config = dict(
    n_layer=9,
    d_model=128,
    n_head=4,
    n_kv_head=4,
    head_dim=32,
    d_mlp=320,
    vocab_size=1024,
    activation='swiglu',
    norm='rmsnorm',
    norm_place='pre',
    norm_eps=1e-06,
    positions='rope',
    rope_base=10000.0,
    rope_fraction=1.0,
    qk_norm=True,
    attn_scale=0.362,
    bias='none',
    tie_embeddings=False,
    parallel_block=False,
    init='uniform',
    init_std_qkv=0.0361,
    init_std_o=0.0361,
    init_std_up=0.0361,
    init_std_down=0.0,
    optimizer='soap_variant',
    lr=0.006,
    beta1=0.95,
    beta2=0.95,
    weight_decay=0.0,
    lr_head=0.00648,
    warmup_steps=40,
    schedule='wsd',
    decay_fraction=0.919,
    decay_shape='linear',
    final_lr_fraction=0.0,
    batch_tokens=[16384, 32768],
    seq_len=256,
    doc_mask=True,
    train_tokens=137600000,
    steps=5901,
    dataset='wikipedia_en',
)
Each number is 500 + 50 x the weight over its row's rms, rounded and kept within 0 to 999. Layers, rows and columns count from 0. Numbers have three digits each. The size before them is the row's rms in percent of the matrix's.

# layer 5 MLP down (transposed), 320x128, rms 0.312, rows 156-192, columns 0-127
099:494543425513531494512501453551544460500469469636578459517551550452546422485489444485565435483581529444483417461473554521474441407476538506521461452413442517586420438455478529417519408450477556507444527549603456527581437604486442589459489469492520503408471503503472489503441487481556506500461580445551531508489545476430479479419414493612512526532481528459487425492566512560537574456514
093:575446451473493494489545457491481486408477496545508463470485498389468504535433399502515565502555537504470549517499420547556512477497545523501618599515517535498461481478472595621449480543420493567522493467493548454398468652460532515450555453560566533477579501555503546441456520460376544458468383526550468503441492530472554477441512570460539555519468556457544559571515432507482534488480
105:480500531549490556558484658510494493487437537513521470442470513512360447480435451592464520422486423510500494493581478415505537519589446528550566561469495490452527456557480477500521509538498532511478519476401560383491538424539502492458505532562455517483498511526429534512515547457569543522526496419411435478445383595580535453401523558477534520466392470493549565549484527522509422463475
103:533504493451486461474524426505601569575488426535595425505568481480515501468574424507446566446474532549494469467455521446488475468459492529553493463546452493430509501498427422528449542510521501480513409526424577504522446534556496474413509488521565640524304488482547541543558496527524428353437514492474512487500491536471561500505494495459510440468515630509533553502457492517415527542547
106:560517498513503510446520517456569558492497502481444612480553438470528522564474554510411520558495589450507501522493480429523433526529488548499521529446556481511490472492406444578497442549418504439538498476470398476499496543430549567401581554496469590574504517548501565422470420421542537504601451500451441562549505486487501572526476529585502489441543479542563424448496562325466465479519
094:486549427388480595426607500449568600513434563468590543500514576482499478425558484523432541422455447512508389528557533556555577509578567561525575459389578438568480517530497533558459556593560578564467466490401540475512550467521524488615576472476553488522562492564449481456500512535454497455468457499467528493505496470467438502499495563527475485470488517562498531524464526516506528512448
103:502464498519502496531487491587490522574574514453461489483552473566521492545533460538525467615591509501521495502389471562525436498464394507569461519503469523557478527462552522448542416542435555469560494481491445445482480554539516417419515404494484370480474551486528528564423532563502388504458475468556629549467459429527573611500476498557453614510459467500405448465503489542514484557537
102:468443473541505447469532478498602423472638489488517442495519507467532438404455535498438494452406490592494503506412662537570528525575534517461411584496479462452479574578501575495477530556534456507567558531547473551448557492492421464460547502386571419530522450520562520577531493533508556544484614537501551468466493548479531493524470488549467555556528519554496436470563501475498551535519
098:520458456511465539480430463466492555491428524464464524467469481595429545511541487432439447538517480547497607501468575521494524447626414430593576495536416503455514525515612549484541470447591634564428521503494556514452479481479442517467589446505585500578457486524508511423432481511487561479474519470549521548584480474490512579502499530576483490465497478455556414439538600461518475572569
094:480517489507413490505491552525590459473443515481466463498578493426383529476445422502524519475469489438475592450463553562461605492568383556498479457540537463492492505497591510549457461512454496506469433535532481561483433551532420521493626433538531313481446527486521544425487544494433522560499503490426587491481477478572432517480557492549502485577502417527573490459506513438452508458563
101:416610517477509454493515446438582520428467487456531523434386502487471462490429536542468445439423499509589503486427543441491536546494500522451583530465533449494594496501467518577499525413606528490545547457463537492476535407439498566562606395373502483440515465516510549496420496563526480536564484500595494543559424568520528447442531516518560521580526516508562431472507525533427480493514
094:586531559449525474512463490456484534460383449519515491521527371528485555451493408469568427488400540463531560553496461402444508529526589455516424457501479527434430481509583470515488458457478451477486474437470546600416545478533484371558558564557565525441577499480470523486441411559543465497538514455486468483556544486485478589562507505466457510522486529443432587565570509571527479562463
096:505492520477434572502489501563554444532508509471483500588515525536463473432506609430482462448596527525561556485466481459521493521601574524549593564450497469487491468506497426470459475502484398460531418595465487499526527498528444407462474575434510473539559480580568470558485485426468471460432557480578475469616621491509430538554521487433497495504578548504487482551590356455518516465451
091:380502535477429517505464434511498460478373501441531549442519313445513489463454483519539471442582476483459528502547443414440505489514393449534509470420473519549492501512560496475463501565530578468441530423498447523518588467512571575449418500624436532558380534480529456465503524458500539534510485478465427464427538495555545503411499427529530484509472525546475505511498475549519481542586
098:615450486565442505480495546565435509487546426419563549533509523508480586453413445535513517468417495481519600523516485547428526543592638502404509447508561540471554522550533556479490534470461542513473518488520501506477452552534478488515524602471475444501496584497549530561355595500482560553436421499492471515541493588453540600506496471530445541525477470495486448570573587529511575516550
105:495531586493452478592461450566558601557516436420534472491477452559567523473460496532484460503537417546422408466508518527566482527530573480513564479539455486559492558543513549520488534513600511372491564460546442488507511596449522537476428494491475474407462490479540481626551537446437601491443534494528511448445492579512556517501443606472487494453500529542525537551574382502420488472563
096:473488455562472478478480362520461547512524430534499488551433512535483550480559543492466510390498438351444394477544479519441504418472485488527472451469529572580496510597454471425463532497433480534521452591505457596483464590550464524495486522508471475484577552536469500498389486382547567562533546517506445472501528456396484538467500491453559527479554470535522465588503406510448571554479
097:479432514530397489612587559495421538544579526513504627480542494598545485603474531531417440637527533507478531547502468485486531489510498523525591547542529427602520461489488503501541468509487412493431535463420535503514467459485553567458489528531477558537512527597483519549539505600452461507525601489533536467520582359571491410550486459512533490501543546539507490526557451506550485482527
095:513570552488511516447434487430509375534477505495511511451464581505467467469526498571579579532509492461412499515522477498548559438519465548552454411516498492530448498411563458487451572470470505526507469406428492493534522540470491463517431533486450469566491461466471452528513460405465547399500610591448573529540458393550539569570478484446612524600538547509540483533578478439432507589565
097:527577546547552497512485460484406603483478494538534553502464513367419510482540364571593568533503459443505642546478552425492462444493521569498476438558457528434616585472506515525487424448557508478446480484409480522491500486468489556489510516546592498455523416526530513435476595513484427514459476576523498534477442473448522535491522501478490533441568473561527509472433533563451436501580
100:452416370411403480412462471558410507496453507423492576397477479498428476534487585565551509518491481561477576508498529523569475547473444519517481518615446464448529518423530432568517579569469515543515535383488509487450556461521483516503521441569521584520367436481434530513527558540510467518526436501442508531495502488555443478472580441543533559490492515521577450509543563496489474420524
100:460550449454538544467475502532534390541437498456548570610510515486593449508444462426625462522493511498556458501553481491422566540511511496512353400537506496497477465553431469459569514491524444454448476530482561530535472470578568493448445494575477581486491445449447478516528500510469433535440549459462513382454463423527583539434555515479450566502512484475452549557445517594455400475504
102:511491559489492451479501553500410522520593515499596420456523429473571420435519480577450503553531554442466564472525554470553510537416520434443497525400530456466611491570497533512529472530486477501509504549547540501514482428540530524515513457480474408471455575488506453463477545482452474539534453508508407496642355484545579520512506563439431421520351545487440544530455529532531562480509
107:562544531463531545542470439506533515482527514445497535485439536548447456517555414465577446450511545514470485317480469529467420547424538435518450564511502528591532426467514491506559550572435421476509511474534513497494432510440504517504430507524453467494440518507567436406537443511551504582407500516518375491550453428401553484480560498490474482440403459479443467439538446463559609472514
099:451515486478534503455517530457529450527524549489544542476517522469557535550487477543497495523521493491514500545583481529538501526582491530487519568575564500498547535604467501556563429535471584360452457425514528556443520491509511516539519534475523580562455622473534459445479490547628406460556473535500538498585455478620413568516400481480381625535525522495488541612498500526423477545500
094:488488511536458459531487484589521355504407477526525611397436581505478528449501398454510553427466500592549541489462496484511501504515434500553468459500557466485543517570498525497555570526553547550500446524572366472505528416484450472429494377522508516427583445541504473470537500469447549465386565481539588510503501518472458555491463543495477421490603536521516499507513473468501457613539
097:480480547520559440529525552463444514487516522419540540496483525582504431458436417564461533505431518504413427499543440513582467601504587598461565472571511538497428558436521503580515500464472535434561538437620522523556485546406502523562446412508584511478534476570400530448588449501474528567564461493484495462514480541542486506451568569389480517511485471460491456481482531620490487554495
103:466532504434412567548522514532545473515497511557479504611520497571516509594441496515487451482587532458551480478528481514407557500528596527514547436519578428549393441458531525510457413432473537476452547502469646496538509469482527408460414467529458415505473476477505402411427451561499478555511457444519545516512480473468457563508497480499533537403561488493400517411471610512499432517448
108:502453565461496507489448472549385436393461569453517517496549518515496488486479531471438552522484449365577471483468584551481416496493536587516458372446475463497466455534505393531520460575453466429558426467512487485485519504490574466497546520528458479569393453542437486584583467449463444495606540505589402505451464511529532516542549491466467457509468520413458489540533538476468501396451
100:447552491510519490519615470393552502458535531450475508426479504485479548434535476531385536445539518585522521520499479492563450550461544450523529496407492469479530570547590594585471466531482586595518552533478455518476491461383529473592570529464481513574442504493534548562520524521487383528557436581516492523554412506505466557518472579412389511541521470493494526538550453554453436577485
110:518462537508579415514460427542492605604386518541527525499475545507442551460495573464486575540455458465446554496480502454443511454538490513489517513544489458407552480577504478404546483468512479530511473527471519478615470503558563461480518527483500421565521486558584476521446513441546449475455408467534431434473459556370512555421526550439380528508567547528528482444437447391554513514447
094:493527462553527519465555454496559408541592521529559511485482595520525485509470353568515505479442425501471497510508522396412547451540551492406500516535491521443495526573511565473437579469502538508474427456563554475502497482559439483538471487457556538456629480481588482535449551473441576525482461571476517480509562478358526493463537526456448402541541477551469478536605436493508515613458
097:560460431480440510485492517384539441502482430457553502487552500580488421538525537549456515485569513469539481524595473607562528521489457497568489493424521474508470442514417477497558495449446468462411545456549491516407596448490440462458449484508483422528441475415433553508527402501449489529482523427593587502429501477520473534554475433505577462397459439590432584438507569426515514523509
098:585489402553484582502496537463512358489467522461436521497590515469518569501535535592599532546511416472510486510510483489501502518506564430486521485575624448530527544514518568613499458502502507457550443504469515503571502546518470476505399505535469461484441529567544532547398487472467507555482499490413530495517517532455513439501402502487492420405442427365595519457491541540467495572583
101:561525520502435448533507550529483518429455525510410549493504537546568598589433545478569500427535445472519561540609495481466510534480442567594360552468514463566467512509459494528459520441487558498393473525506555551468588529517534454490473489480481541545556512549483448556413460534595532553495410574565497468433565488499474501609534397492455452451468534524481501482520642502459472513473
096:520574611492569438458524487477550469532592474552501505423518493458522472476437512492539532475521513626459538509497522539496434426480424528418464529389636472488490545506522525490444484461529478576524583472460486529467507516438534497495449503634455514507568481565475470519501520564510513543578477569467451459550542656447471511349430497526446484476508568495548483419504545565504478481456
097:615532485440478454437570580496457450557520574488389493544598497510500488627536420519541539514522485507540489509529451455475571529481547449583522452523526510526477485489557482522551512521418545396526520538487505530470586478540588381532447441531468629538546452458413479488509511434570472489530436519514445479594544485465468587545525526421444566464515503567451496516474489604465506501442
# layer 5 MLP gate, 320x128, rms 0.31, rows 157-192, columns 0-127
090:466445426396504416442472577518445486532540512506508501421485497479546433518572509523454503509532449479510521442504493488512549488469462531539573511477470487558534449413518424527454503476447521501525509564501442560461561575488462675506516627555460599514525541510462439538352527479545521571469506537454531472415462510474525663568496555526492483522456496514416501576536570502453465466514
104:414508492396538534508553381570502612457508465461507517486566493485545415496540521510623479572517549464476539568424462456523487472465478484430570534556499448525370452523530430504603473535438588437444507510572465532465459434465543469582506449529462536474560449548491454562468595501496524505412519459449564519421491487464514474476511455472425489569500494505462494401545463455602503481486
088:545440497502476636448574485462469482540505537496492512434483549594512586480474495493521498498458506495469524652622464385434453461511433463565531437597564475528521498456468508469468580651507546502508549543534434497511489469523483626542489495452448533464523482521519463523474653448486534460548485543516485518465493441496480494521499469542435444482435505431499498401560417498496494436479
100:506546480447463472457469544409584499492508479541525483601492480456476424348461519510368440534440597532462427473567475511494458409523493485510551394487453541559487443534483541480453496521548542463440614566464531486475583492408497396514407583520542557460405515511457518449499489433526455507502435534512505481476493475504521499507491551482524436455591449613581488508467509567481515525506
100:511378385566475535521463560543534561506495437499472438531440463499554502464508464496479386487495482463516438527474441557535496483508471472526507436472465541505415575451547414524423507541474466555553535517458396394479502471503559567516454405480478536490409602391558580478398539462453510540596489438527602476528463476489472487449424500553492563462461456463514508568439533498550548455498
108:502591482396472531465506473432506536533477406494555481515571502461533489604509425503505458460561555546540513451552544429549522380425492511568482478573563475514483523532513583523489480525496508405417423479532489406425556471520521478494596564533493586505506465474574445464519470452473519465532434450465503461501488512496501384456557483437624443448511470625529514439482515487625529495512
109:518451612475506554479573494531488493515428495423479546430492467427533421511502525544506576568462567499504630525515432457534482485487572487532549537483496516424511559470519430576544508459550627503626416493427541427578561503494489527443470435400497393460529402524426491519440481411487487399529562545553550448487508473480469543510533539464434478519563469483496570477480512527505497568479
093:396434507455509493502514468459525442491512571538510510477531577512517467469520596459481409474496488516489489427564478486547463499517477484406450522507425508510496553436410510571557610583552440534598469449453463470526506468572579409533453373508461538455516451501481450556581418465587418481506440491505444347505518517415509480487523537451488474552449558514407494530470469528555572476504
097:546460487480464580538531460561535627599525463561453470482479463434495511447557524554473532506423540465484495509474485456563527507487573508469444465480409506425463404463491546504577491527485527506527481444548460525504513442354524504497469459452471521560512535460485449479462454464525516488481435408523499360514496537579483605435529493540562552579450494462364549503422552623472459445509
102:479484493532483441485576496408514601600548502396592416478551476495408487483527565480411507517441587532466507441552566494500497531508447488478489583454509552448505479475450556434569431552492567488551482451543504537548577532510489593515536487457601500499486385495432518521450542497510550523460530584518459641438429527545559427524529503449471540523551467448566427475457467518554505551442
100:500546504470432537480523448414529467569516499490442556554394420427552501421511534485502531506461536590518523551465568502477525552566491570477480522449512482482443554417470532457403593472513461527475538593446471471523510579442499431517531509497415488446587506533509489524566561455435529436524573544487445586440496505534567487536385551445630479584444540445504501476533531607469471423506
095:560525481495478459433460454507586537432524596572539549391444471462500495473574498504439484435438531482432456517549453423578422497444505540388503520511429478524477538524526467485498542504487454607474438428520493522441577520459428494447516486452457515516553435583513488541531563419524601525442528492549568482502514446440488500602620429499472468536489417458502574554436432527568481515429
098:531580537544559597450539458458484475544496519549490569555416379449554546543511409513432526522542554456453605624554408493551446550576522514488433486494477476521518538532510448460585493537539507470520462484521519502551518445490466604444440508478514550524402508408594529381528552499500567543466462471455489434453481565485540468547616500490485525488554449504503537548541545531413482482551
106:421478456450486466502449488494413508540457502499458427510571437462528511489515489480582468436512462496470481517556511520635457581528527481542439388553468564474472514489550505443545365589519405405574419535449457433494578548573546501535405475510551451515556420539528524439552481569534458486475500488546485482437554424397485565506556537500543567471500527555528417445504521554532507525558
100:564565498532516602548516461555500530482387534382537563500493440513506527530509437434482440483446511580449556505486567577467473518492466543513494455577440539525470482512435531385558452553513451491488491517514498411448501401472507498475449493528390613526492480484583520523527514483435561547527427503520476434522540492499591596459500479383535358482519467496502514409539438496489561542556
094:434519442398482473556589506492477501545495532502537434553512506550570487487490490613525389554528491538491477534403585527474468580592480599507491537489490461484541479539517481495486475445555533434485437447540501493538511516534466509532500473597529552461576465422535498525500487474596587519524584539492566492410521549421596567492518474536521452591552516668519473512531484529519468371483
093:505490444456481624436524539420438452437538548477469513509541473497537439503619540506551509395501593463483540568410482404512518633515481521458580507519493489532515461497453620549552452503512536506455532568489485458421423536473557570455480498505525529494484391600565463481586546482463469438495472602491523432446488552503575446491523515523577475529526538533470459553556576547463451502492
097:517432552475474417514518589472433554600590507530448541450484473446527527441566535549588452455493531485483451519524525531560536456483519486558447558549446558533589375465459488537458596464513435541582498422417458507459452417495536541599449525503610578592462418436505476507490421513527576502447543479474469572469558519563469530486458535460496539496475437535412508446522548522495561506507
106:442488477522441487395502480477469553542463436538495549543504527682465517421484430430516398518516416564492525477409492533493492472508524546546498456479565488465440465471520474438522423465521518512452519520524498434478545499592497466395530524396512508524452553599557553501486525533529530435528525568507561533455448450573436447412411560612464535462520516605541467505556477575510518540525
107:462602502473499543398488548550492493474472504520479616560466525473557464363544519551589517529550588448469497582495520476446564476480518478514571462573572488484595500568508546480466442599465546479580472452488520434451447519442517516497442529454419464475436571521499478549477598357534570513545474436558523535523553535495479477491486483518494492485398530393456487546469403495514567511482
100:557504504544438517506485525503493539455468419408491489440521477400519487521418533529430473515540421529516552510514484532505486448563355479501504456532481599501465566486510535494550472656465428468540476554491525421400428542576538638529450512509490533537483427499601491560455509496515551520486581570515463550532432454416494483495457491619520487421606539553489471541479498473463537479520
096:450513444455514497493530604512404521563461461572511441452500598464564485503436514492453467553426551506416554527476601583468481529573432495568482488502601516577532513496448588451480429513457617497418454462508628492473454476494454441418565522624493555499496500570427576547527483468488432479462505431510494504452477490463493528485496486537538436526487460619475387521497483503532496501506
097:424443567502484476488493485462555492506506526518582513424535520547573545535403585476504579520582508519505554491506453504488519638487494590519537467587467523451529452496476437522566455458562433569483483527545507418487498513482652555582505445442524582533546467462591509478548490462527474499501475446456517460514483417511538448475531399452543448415543462445608475545578489558498571518405
096:548409495526498470486468496455563554539494514474578487558603512524535628500420543556515508388573467542513470493443544643512504502598475522462503542610487425549572587516511521491477515528435473491464496535468516554474368472524508482567522515460555618545418457526484512517498447529566511483551492441546509515501494614581489451449466601474426552510472517539434455494423544492490533468501
087:533448513429480464458561470456420531517424601496498615538514484497582414488424500502489537554521540524490449508495524520468524562436573591410457514356512514547541534581568517486447503498518525442522534462508480511423569536575512542466518464473460488514564369425466609497501492475568482444428477530413539538539508502494486467444479486397543422557531551519500523459475599434505430540454
096:540473510470492392517535555538484548506476502532543622466567485541611439533540545527478461485469631460438492588473519409546541521481548523439481494539529524514538484577523518492514382451441434471532510562469504455540674488476455428517481538452470523591536429474500557603508515510418500572520565528547512553549561538497528479567582537480449496493496453416588483467548467491535514545453
104:556484495393465556612501465518476510464519567469501500463567529527510452541577468524485492516549383434536516475570383467501496569579485467560497471544482492496452416504542468511423396455413478431469531516519548515508452526511545546505498490506562492561482484453505465562486567422504486562497478531510608598449509542418475576473589518561506524352557595501437447507454525564439540553537
105:473454497518417455520516496578495518527552535410470547571475466478554540513384416536554511488489500576443563541503459456527462499452433429552461433503442496524513523500537510531449381468522454561481564480500524418468559574529522466609517491539508525514536610546479568421579391479578606515398492557481542488574506482601509509467456404539535450584441494439497493486452496519572464514505
101:527440542545570503507369544488510513579462507584474542480527449537533535479602571528536402519551522433471518487417385492545541446517619405458518445488528497477451496505593539549522422587556581553566462494498549508502512527452450490525495547494482500549387401492542490519496549458530486619467484499496524492467488478412565464482531583550483496577434599530480528501441499563519533561481
102:545566451335427539615497412444502545497526532465535555408500517509497528465472490447436545544541518535440442441468488493423507593441503476478581441542448523547493445473477522460413572549483534487599505605461406506480491532499544572484507448531544598548541541561530484583534458486545528477455542422504550566531452522457527451507409481435483492542485542484462487568429523559515491466409
093:467407558466475491484476501472576463518520522408424471436498514484521469513507572470456553420502487502429473489467469539488404579502549554465481477523471523438421561400468419532441470495483582513478510528535492548502532520634532530471416472486407503498538593503554514539530513469458451538499476451493564435517467466640563549518534642452477437446493476481491562560567555474612595480547
097:513379562540458539508489446522554498486479461516497380442528515500538443545475548608530539536507604583533464563405477484452510503526474480503436445557522425516469486576462438473485457468507452595571412502510532496515545512467531402526436586479491479444560537453499472502400542467546445563507423473476502551500445355566512499452534419565487498478485487503474498372436443530588490473493
101:445480444525504479454395505498466374460432531430510529419491475530494470526435542455488463541528482410531486441462496504567618551506450479486493524574439476466598556474533570474550508507495496487517470490497411509561474547473535502549524520486466609573581513509524484509484529587479500453470552533432475502519470560599586411480566557496568449486549533388529494503377525631470478535582
095:485504488527552526485555617520473480592570544445480527483469507512548484475576614484522506551518507575452518448435547391508446483598501489525479559397525513478535465459478538503481465371477603539445594453512492415532404463613538485457504512566520503534457506491452550546526484438504485582595549462539551419500450482444498463501530506528436402465567426502493574426486463508560498569493
096:443523551557466373513419455549527492413497470478485549544417394510526498476514508594595463583504446542518497520517564468448527511486615522473506548506434408494566573501469480472484503552439457540493552424397408414477539524555478602522533475461503509530553491485486558488518574502500494522434423483610412517553458614522483518434461506541562490452423476526509539467470583459515463485545
114:503466463512566450512562471497465522520611522516491582438523518428545452458480465435485519511514533622476444499499559485582623448426507527459435535450467487512536486477470472469484420576458568557565603521430494445522456608496554560512590489506460487535493426517447417540553561602459487437374467561469501554460484539437515467440539500489489469455446505448470545511410494598537471452539
# layer 5 MLP up, 320x128, rms 0.325, rows 157-192, columns 0-127
091:472496434506329570518490533612567504500408516476564535458580478565479532461439499414516426517500526486570531459478435507484593499556411548522439449508446464429462494557457523451463510534564537571429507493451432553513580455495502574520421477527585502485518528515550517544480612479517511440504503477532578518538414503524537473619447464519529505539611526530499465535415487563537472538500
107:511512466513613496480520505579531547528538437526475499556498453436507466379502530484496618492568465461529473455539467550442562607562487520454495470549536458476505347527473534430497492498534531506475553463521524540432591547486411465582455487540538508539488524546605444508579589523558446520404514531475489527400485518462392541549518522507548553464452455477515463467541516501460357565497
097:454424506525471494489428483500431515526471442513563540526512526505539396500479476514517490452498598550448461516460491557431558575534493532420432540416515442466443484585447455403590582475571504520553512480474475431556599548511489541423501515481482446561465442475426548512543501429533480503518491488431631540483536526480423565415542432501493551389475555396471483469478532461481511595586
105:526441549458496496613563531512469485567465457488563474527460480488572498518501538468539538526502566438430479556493535544478464569462475521514568511567461475423510419455473431526521510493564559551418480534421401552501461476504449502549510480556446492568563505582458481583463464652506582519448425480561447453452414397610575518544507537433568531503551540451464535482489533548565589512531
092:553440482487513520455439491547607490459455405546399514459496492490553564492485478583484503516477490445478487499505476557496556512482448557470457429523463525492389541504495411613419468457466492546473496394468468517448518516454416436493488541457540599547516427471457561514468503444438528651587519556564460481496506375557521517421417471544547435540504577434519555532526561477547502486526
109:547554520517541577490569583561490497449475608523512512487451558465477481539454589568430530480446511402501432531467549526469496430533487507540543497597460495480460427443453557379463471482603525617544512472512429567472457494514462484507463469432488499452559487551457394470466512532560503541405523573493461406452399501474484470471461399502433484495519559444502575565539544517502587527453
108:543521497596489528415466549528481510528423540527450525544561463479538560472453460529580465510459486510507538493453541566439487519516544508505415473437601564515447577516625554528415561437419579574520506490470477557487386486504526506509476455477447579445394530433488494568519515473493453586518455603569508440506548516495516583543569546555585507512538463480537415556453412542560456537478
098:443527494486524405601548555517473416533534482514475564553548541533426508512458510542523464480609470538434535461522498505546492482458544506546544641537469523556411562403374499390522553526533472544544457454484551535524548544519483456482497529566469568494428387499472574523458549485500470509575463500486580447517429579526544479463483421451503469505467615485479511505545466548473549412593
103:587527448505498467412564500419538478520534446486617509527534421445543498416422490501557507442527545588500535497489536520513522520532496471547514482501559596498469452517427522595541502424526560466556491597612405476471483486607595543553531622452568412475539569445559534546526466539419497505523521515458533528546487452523520456510473506526502503537432515518488471487562437398580555428479
104:478483490550426504491512577555500408488487378409544485491513501436500433475441382467442465555475488498479532517422550480505508538460539495587499507512581423474507507516518552565559452468443513510503416496420492470517485571449451529535487429529545614536490504472547440591483478486473576552468485472556372560505485461564444494545424466403552477550471521433523554553517496624388465448516
103:535378446515473546515499561569518404513503438548484467487423469488552427455544516502500519494484428498511447549512539449432478445523431647487477543503498469466459614405502491513589599464542501492509541470493494402573429477521521567556474435499534364483557468576481493511503416500421465472490492533512436544472513478590487477534508428559430518554511456522529364520433451560465522492509
093:494503531541460443425469512458480478503436399462555457503456486516496506492369614554539552556539416454499469595528409549482491473534450498433551503500512529538577546564464541487486490435475521479508447412630527479432551520575548447473471429480510467475506513476512463429449448542513449491594553570471444532522462570559491509575559416468577445532562521471554415467561415431538518534435
097:546543512469563502511495414525564505550547496517515506556462494538493587538424536502587550524536574552536632423481548468461427471500537416492468540546482479568497601553512517529571546552511489511403506480527423482481572527549424537518496514479504547492463565535512541455487576570512515634444488498474472459482428663522548586505586478458511528413515562479547510561426557483437546538544
102:508487528537539443513496402480448543473452551519553580449488544519502518483469533477592489524538548490454443495554525523484521469502440521485421436518493509415478548617536492438456497529453530436507501473589557607470453545517511464536635548486489507435491428448554511511502497553446597485546573491554522514512582436511552452511530542507557481603472469478577463569401327491510426408474
108:533487424504418533556499533537624554453423555490506450575491489430612465452526439412433417497463523613483414473568625526463514521521513456489591480545533508530572503586482500410534482515477531401501594458529433505506444513525528438537487528565532551439488537475493573443508571473507590512483515508435565424565506555570495491466474503492456471480518518615493536481434457527489469553494
100:436535564484399435479528553463475514460501559513426523440492494454584606497541491517524425467567492426448484489556532523514505409471526510585546427521420506372535496419490525487488481551546392464459513513503538453438615519517474545454566540446562476541535463474498530495496576555499473516559482450569530437496525444452422583545445526521415506454440447477622451425470494497528524486391
090:506511416553491545463404464506417513398519457571574528448422539469499508407450452472514463535491554555590487574411548403545518500447602475543552564569510517456541480579543440544505513494518439532414456473498442517462532455464456532461616540453509551477566588505503480510496554531499530522493449589554426538526461531477461546546472501556505464495407513468386457568592530524531505463426
095:584501468437489405482442496450562482476482471506533594509559488529524449518528588524380520568519522479545539545410557485369495554501436517487397456445400502503522465554524562526502457489534530492488520585528489475549558543435463433461536498518565518471479476627497471477608566538403448506474461377502491548521513520521554464522507430586443458457476543520499514509464508598473477575589
105:533444464425506569463504503427503421517525493465527488491482488552542631562458544516528464541550367502527488443520512496430483511543478481519484525572494546497490510513531536560454525520537460481488523436540509617535490625384595511573500540499433499432541545449453499486528530553427516431455462515613432421475429443476491557567497571454555479461486484427552464531547477394524488607414
105:523546519471523508491601506453530436538550472375472494531511504520505518437565494560448554478506559410500440612485480503460520474540436529475526463484586549464558556472520442479492470483518566492620451458522452482463486511484502447554353509509546452482460443460524397494523522438505590459533506409575419606504587488509525568433506424550436505537464430534503526509459541454567521618555
106:464520553540502554473561437486525438440486488532558534433574453449574548409567414557577548517435443485502541556547405507504431474527497392484438535481493472605455558482535490455503433539524509561505486605477485504525463563533547518496558479494507531479474520410399493536451448447532536557502555414463549554497561436629540393485576453475465513536504437509468501448560455521479503586421
095:619537564462446508500475449595468552438528531498546485572613424550419486448558529549436547522569471525517528382475545483452440483540435483443482472424514486438549582472531450619544602466472433544494490475552505460472511588508535488496478445467531551497478550483552506437565545488561550428532493481569432596488441421461575543596515494471443500457545531445530530484523485506461441497568
102:567452478533475558481452468566468486521513597623419446502517559516505512487475458465570379538475473508581488553522501496528510561397553461508572425435421509549464582471549433452537499447521414446476513630545488416535520533551461529451467472436460531481546483474533437389426557564481501524483508498497516416502457533528504565417515531497421459529511494489423486454610592488524556498537
098:427523553569483518569462430511512509473480473475391436487504445467445455565476491494552480542590462410555498493478562505436465491554499382508449403543610454544436555478555500450534511617534515429527522553531496453519396530529578561510463448502499456428532446527542468478462500452471485469513410439514548459491560490403532485477492465618503379464534528444556449488490529511526515380523
094:560544493480512471451501536527505602515440477451457514471448430479501501566521581415510493503398575512528384464576468490514560548475553451497572515554472481540498467490528555527450556433484509498467515534409459478569366508491492537350405532501490599448366563542452480489536530554429519466442496517572461466561523516440496457476529542531498530502438501560409572524420487518455433468478
100:599481379446540448455526552412518459434466460487467484511573467494475541428483453430578492490567581473461550504570546555531581465507403524544494460490406525574442425488523488478515511507411501422472428480582484530556555460489489531476510505516504524429606421454495519504545482544425439512476540450457484503468476518424523472611507408439508512428584503502447560515532506435460504550626
113:510406532526518477438584446500504501478595557531617545562457516515556541418564583577511443474537501488481458441476482503534501497481404551484571564504532598546491508456399417413501523600512558477576548485515441511441493571484504563461623460476465493544493478511485525470549467446418510430547475437476504523456405477544470507484485467595530512523434499504469545442632487567518471546442
105:494440503487491493479427555544470590606597418567456520520489511471442480500551496420566505469454569526440555458487551521477391551436521488401446452498548489438437538460503592495492506497523478560552510584490546503586556468508501498430573519493518634560526532424532397450559451471500451598567547479500533475435494499563476469521517423391574519426465532517514516487409513473477438533503
099:434474392550444457499555526574504432510540407567478489453396513569534561439477514490458463467437399494445452487485468555515520415450519477430597542493541467444410491455454510507543516538558496477563574491525473520483521549477491539469492563465417609498576524467391455511447465536566477478510516591487460472499558374540518466584471425583555448576498490534416503465473508493484565503437
105:419589527524523572504502547513422488542488517445483525579491434449512491544493486501448550470365567503477540459511443440547507447495501546468535512439496471527499518460538450522528482611601544507555463429484490509415348405503523534523553451451451510468509534551453510459491489549451500422519465594457422538518579441465516609459433545503503489474524365558450515445537510521472524476626
099:507325547400563507538502465505418482364453437404627563437550466553499499528531507517529527546593478409483514491515452468499507489506429506472433450505488518443423546460528453498520473539460471521443496564554515479469479572456468541448531434583561447563559525531497470538483463461489532531520481535506442435480581522425516578475494563502488505481411568511487503448500393524539471430417
099:530576398519493630463427540439503400589451528508534576502521495523519565461507467532519527469440521487501439473376536539428475483481604538473539487513440501560509466547408459554361523544572473488495553530462500462538593511500534440550451601555463464496593532560556529510486513404461493456514469471537546471577440476472496570513485516568541433428508429565517505531511537470547484505415
095:443471451493512501504537503598484544501572517550501499579518437551442603433521476537472394521435530578476513560470545481490457490522455429358478539569571522556479455436430498461465545489496484484377525529484537424519520558532402452589437490464490458469552531515544454468578535503473538549578474481501505460426633510566512536486488509446481574425470479466460453459447470515592481386527
101:525567547534449444470477458494580482516601551528471460480470567541578451534506461356563470502457483576519557531488480582421492533564481478464460452485545395495419535462531476505399449432469504488485563585503495495498587458583486492437491569429516551538475520458495497508458579466460449630388542591547549463530477516492516437574528545512468540490438498491491550560502573440454567480438
099:510542450451547553403540466493530391480419585540442496505471603487482541587538452474464554523535459442532469497479519494518539526533563503385579521526558526500501507448498528529505426414554546500517532485476507487395486480567515502492420487527471542476413487583550644519444479568438486554582508509548473564478451389492484564622504470546599497520603467480488506430447488491498482569483
104:476462536529495495490525494559489523474573582438459527505577520594537424368503532515522510491528431578532499523540560535493559550455441468495443517457518592570470474550575469531562527519533533522491411519490633432539494509565508463447448573548586551512482506448504473459485498476608505524445577536527464528504413590504454579510430523495415481500569518394465417548428448464564507598495